Weights of a small transformer language model.
Size: width 192, 3 heads of 64, MLP 768 squared ReLU, 20.9M parameters.
Architecture: rotary positions, untied embeddings, some layers without attention, local attention windows, shifted keys, skips across layers, LayerScale, capped logits.
Training: a variant of Adam for these matrices, 535M tokens, 11193 steps.
Each number is 500 + 50 x the weight over its row's rms, rounded and kept within 0 to 999. Layers, rows and columns count from 0. Numbers have three digits each. The size before them is the row's rms in percent of the matrix's.

# layer 9 MLP down, 192x768, rms 0.17, rows 141-191, columns 96-191
101:511600490503556537530511371454483590537549460520494446551383551477394445511487516513522389555477447473522548396597619516495552445509481478455516513578573501480499470457448530487475491536554526532573457600543433556515541543461416454537516457570548476458600472570473531456469507507424531553
099:454512577527447436577468466605515513438478457524527513529544595462515516476399574476492417527488492508486467534419469540488511451481554519372459535530514494551565564490411456553551433490520563517470515500448519572446424568480471542498535393535498497553540512485496507542494496536408575440
101:499519520574474499500479524468455478534524478499483581436519554571542505513492528495470437544486532506477564482543498492476547401420485479578505449605530584531502451473484449455486446538456494383393496485501463476476464465490521504517458536504526512528542528509513460507490500522541546525
100:489564501508567461417495443568489518523465536503509518536465449496446515561462486594480522469585501514524562476521554505521502505542438530404511516466391451457543595506469504551447494466380551669513470490510533490454437590567431446514587482461486499467525524412555502487459544530477579444
101:479411568466568541566472546500578468595496492462479444481504487471513547473501473476513463509423464539483538537471547456506410466566400488504583496526511517547533417550497498487485492583536469525511552486539417474566488496518465494584481513554460365473529392508544453395459511372564443558
098:537525487420495501480396404594427552494489468495513549556477492541499468490483431486504454466469517492506495384413421599545478550440429479464446471516484543519461553536404519539515513581556424401500508462565455506460488538526452528510413508448469414509465466567393437430521490560537583448
098:496419523512409473519509516456476525502530495534495487419468554585508586521485555491502504567529495482467450500417468498479460537587460444520544504523481517540556553473529565540439512539477626482467475515469514424627458436426543517495437557458442590561517486554431469481494480522535446532
101:418415483485518558470406490526485479539499429508486566539509557487560441470410506466492543483491538516480505469487523544520504467514400442526523508540531581498554569518521500573503439503478487555403493553509544452479462552453445450520519498520522398518560462523544571424479550604552525479
100:498454517419437529518549530563501434432444500474512509545460502610605466428553499493392526459589551575582445469452504487492515466493548470575506486551557514462450501467535488481478460516556542445594405526483490516528551512535479462471578478555531469496457452526485416551526482497520469506
102:480527397535532447529445476441510421483442463462501391513476430476509577439455503432467418533495348415546525479426460551481568481496470573496506476573596500465509530513454540439492538457518482389506459443404530504550538509463371407494430587519532470503498574412532445556434500482428503490
099:592517470514486484427560522448530481408479498490509484509457492462546481507491475487489461573452598484491524512436516535549476496468508544503615487438455507538463545500571430540548459457540493484551540483558479523561464369463452497465527582571425473552575484434496520463524483516513435509
100:507540460556477536591566472535505428538499561472499561521442473486537548579499562495494494544616546525528518475604472554579509510504484473542518547421603515640448546454480455559499517522537437599546530485460438503480462464556588419518517520565495534603437526437534630530459483585594538517
100:557513522623439510536540533472460589537510521510512481487488438466501449562541495551552439525423511528531508535520533407495552463500543420611494489439570467477466577571434498525530493431610541509506431419460380510519488470473438543479487482436501510546446506569555575465447590553494610494
102:551533455468504491591454454474544425476501573514491506545612429530509459546505567488492443469471424435586556475567456495490502491570509581478501523467470472460513527428413563541488500459430547471457503529654472405548498420565456504560570555494568565432418498551536573564529568487551482402
100:508555442539458497554524503496533525491572485502506569410470469548494532466437531565464520544469538532493489465495501620528511509401568495464482494516499527510380479510520522553453502542412527578525550512522503511468531498425438541533460592353543504545480467513491414523493488514507513538
100:481528496463531442406488514518534529446515459514473606497471505586499507480467468464508423564610482481585540576434550472521536533470514476443460544446589498493468575542491575544493567563431609476441514522528527451454448554486513536472618507490620526526516534502478539483483502472482538486
099:493424407465478493613483591547578515469467485498476537587507519533524496477482475521530515460401407377457385472537547446538495459583490430508475476479479618511458526544554472544480565560529415545497551459475513458524469538399543462503496492406458480467445383473522414448498516588610427483
100:509548405447506456423388456472581600599535542563496470541583474476509521532486439505490504462561483490446461422463386472502488531485433462578564545470460454520470469518586463517516503533515496421492522518438434566500597633534476524537548418535486520586493494514513544605585508455458456570
100:567486511530500480505550522564457540470479618570512456506519527554476443511451521475478464518521471510518488520543520497496586506576431539491502458512418575453530579521486442493547556467457518467398410461508578480582564562436510546499453515432427498495604495529497498494584424557603494455
102:477584509464570458428514525534522435550450570543498509530556448556592431559451517511526467454549471450495563535518547429457462505543543455477535429550487574548456472578513516464478540539519419508441520464553510453492495527448592505529538448455388406499468548434466491474514572497585454487
098:572506585456474520478495586437513461573452567464487532541517602576523565477529509523482514419468508542516491560535464482527566479496528491504520506470420523445573402455543425497493482549556517560433505577548532501505418458512424530625395484479510402450480511514513552513478467472466450495
103:421383471470510542542364460521512424530592496459495493539543517514329489521521524442503465472526448469416540552498521525496504591426576546419458534415488446571395457532533495512491477511496536475514451422585519443509435521418484463591512575504520509517606506472424490540549468442418536422
099:518425527500519498551466542466492529458493595509512560497505501553417442536471506517562647459468484525500505504536561441566485483474444417462467491548494437505566534486536478528534514522564482439454551508663527487425441574463525503553484518498521500468554472375545475552508460554381528445
099:462415516487574510446502544509509557465516537551511509474527573498545419522469496539558516517555467422501489406489512514497564451389529479537534429477479497339437565494475493543529622428569510566467463508523531416489465551471480522543504493442575429445488541521468455535463421524575575523
100:512347455438478506480446480478546504502500412473500471523465473472422435530544498433482576525472469466467521486536497486606527532533575487518543576479519533454526483436590454525469499583442483466419554451490459568526455508497524473576527553527512512518445569519544464522554492463474426434
101:422533462487487511511409513530527557539467446465502443559521456458435588549508440460517477481484468480587522541464439477490437559479484497537504501532512478537554481525489467573535444529507550434534497471472528551491537452456479610559509502513439504558446574526525562504545485472424524451
101:486508481575468488466500471588505514478476500458471572536538461564509467479583538560389492637535468470480543509583499589490566544529514449425411557554496490439538501539486491520484419507564485515525489456546497540466603430521532457417482514555489527492566495529493537537458453582389543558
099:442435593539511497454524458510581497539525500510495520475513492550458548526554525469499552424437532481445518601504525529445503571503487468489537486470564478414434427530464528378542482421557527413579518581565495457540532541416600517404627325497494504560546445450425478508465516574369455414
099:494537538504434467431492436425486549536447530549510583427466538450524550443527560536488466413462479537516426572519562482461532528452468627487515428404490446471449408484579495500547518510578601439504489499450564521469539479497470489496476461564605514582534549569591542537496535487519508503
100:602498525583525484512552446455524457531460488474530408567573532578578497465543426589592549569466508537568467570500433497434525494466526500411543400516448451557420518585546574613496443477434510549470531590583507436477549522479607554571500451528480404503535466472485615478550545613393515508
099:462460547503578483488516444518514458502613435442539553456549457495539450396558504494464481461522530455426469544458509535572587543441587444458488500414432451546452465426518569493538498477475502549395540578533518509439543457471487511357492422472478398540515512483405413503518490444546554519
100:571475536595443548472542487519524659509456492482488545538494520449504508592554561501438529529446587478517508544482465491543486485478555478534560479517514494530512337363512486495529454485533470538492558487467592467502519480471472507497540554473555572446556496479468511411422480469530498537
099:578470473438523524538542571490459568470385516495489508461495518558612500474383595534488571590504496575596630511466575504482442442429505599460532495520496639585511537519498516537473503585451538495435535519472505447437398454530495481564565584458559457582525547406437477505495577439531581514
102:497488557510422544550495513544536525464470453519512522465425523473458528455507499553465566503583548497507536431546540438546498460468399512500507461575530474440424489528506585538507515468527585465494495365531490594457539432500458499487496444475496486488534546472446380421428470474465560474
098:556524559426463542599572522511478473519445603540503499537484503490570488391621546523594494483486502478496453523549480516524628505577462471442506524447474463492492442492567548588453531483510455490474474555547538479472548484420498503526494534514514624534483504534388572636548483620512501554
099:571484445625560490570567505615517491495479574455521532487559493508421521519476488575538521486607422483510431511524571522448501463496566465541511364432543518514504626446556527485558602501521471549395491504578612510515451535449477461589565470463474509480470466499478521404449484562365453474
098:496472457616539562464480481441539456569468517553514427449478512457499487386528428511477476409552407457431495433414403487551497560571518566505465477525530582496575452468557476404548487418498456480403543585474543523462498419504464535471614437503478518476579499476530447469540596511492471528
099:464524563488566544548523481506473457396505458382509506448451526381563465522479463512563479545426441452509553534423480563429448553551399459466463478514555426417411601460634447471501466447557470414456511521498570440470512484455433531505544473465575535423512460449480491513535433401525525508
101:540400531537450464447436420545476479455475561467495394504534467501510540583495517574500453468437508485474514429465539652532507542480432478505481575403408447524498492461464431571440499472539490434570477458411492540469574488597536535499517527595546476449542596462537434462413453511479503575
098:574536500509462415612544532484553537486488559465502490514532498517522596403503534485506502527477519487595503500403450515522498363569515430440574467523497443485515431453386457572447531455474637532662519498466491461532527518378526552500597556506588525479447406507497543439468536543469545492
099:491410521585482519490542492473542503434481460463500446453535515544462549506512515561531552468543450498473519499484506487489447488427523456549448539548529473501442518395472530518511527473570533558490537476513473509499463465515469374600466522521513479504584379548457521547470481442554439484
098:477430475598397479453549442468557523467509423481477575435470548484503540433622544528494549466478462551434422530506606543420512525425416504467561566544492495511434429559459463465509503501515566561524469446489516595510465467567451614486521474421392514587595496468589555455486623552548465504
099:504534518590403534430546515579477439436413467445513541508534430462487489496524505493450522506645637507493581523496432551508465519369475558518526519448477517511551477562533495486487474440487558469542514460431451523453485391453457480454628589503448481575528516345528557485502550508601480456
099:411497507433510585541456545469495430496462486522510498521482435370547550567456554455451443548452504442539505452452520600474518615425537602454514535593505473451528487566426550515488471523500520481533477427441412458558498559557543548515462532367464540448454471475504565463457534481518418490
099:540394451639489476410443535502552521442506488516479488531497546471524448469465474561567515498547488466412436558606480519450522494520420445452528517447472537518450454478513520512495438504514500553466557524466464555503526436433410420525528597549539517518493498603474553554593432400507532458
101:509484480420488540556557542561495482470432521543521577451548512486473525488504451525469406449567390470536696517484559554576442530505557610357547532588560549669483495539443518560494511547502548514449518483486539477479441521391561459482482471445453443570555524500460485482544503532478464523
100:558495585496539514484383507470462532496498469499516536509429519527470474487472473551462553523465444553484578459561456564485489440400541436514507486482592474538518449493472548489529512381530516554468470399577518556409462451411439549415513467491512469486497494529543527589549512575534533515
103:506452478412382547533435427513507433424483520468496557550427464455407536498518545508396532429435434464528560518423423397524515524488503472504517494419495503516505434487461558480513534535568505490446478444467536464439458515559460444399549548451476356548488508442504509430446532487463520539
102:507516423415363455498410536463464390456589523505515465532504601539510539516484557497546423495521467464522558535529511543558507521547501485485592500499559480497476507587527532557521616462488447555564552544463569494497481480456460548491436498570543578501497531536538520547515469537487530479
101:548537570425537491488532452472529438544442464517507468614478507504482487559490495514491506508502480489536441471543441478515506596561427416534490462524526502601524553566498491463504447526537523475519566488429408550488434546458449485534525390506539517504510471535546475568495501499596511545
097:546512487530492513448494487506555584544434381496485487577550581503532498537467541508468493586454554468416472436517512568423460512515466508449391533484520453494501481355547567523478495459516501516474501483508444617530581525551531491503505533604554484500512508456481605558508529443437502564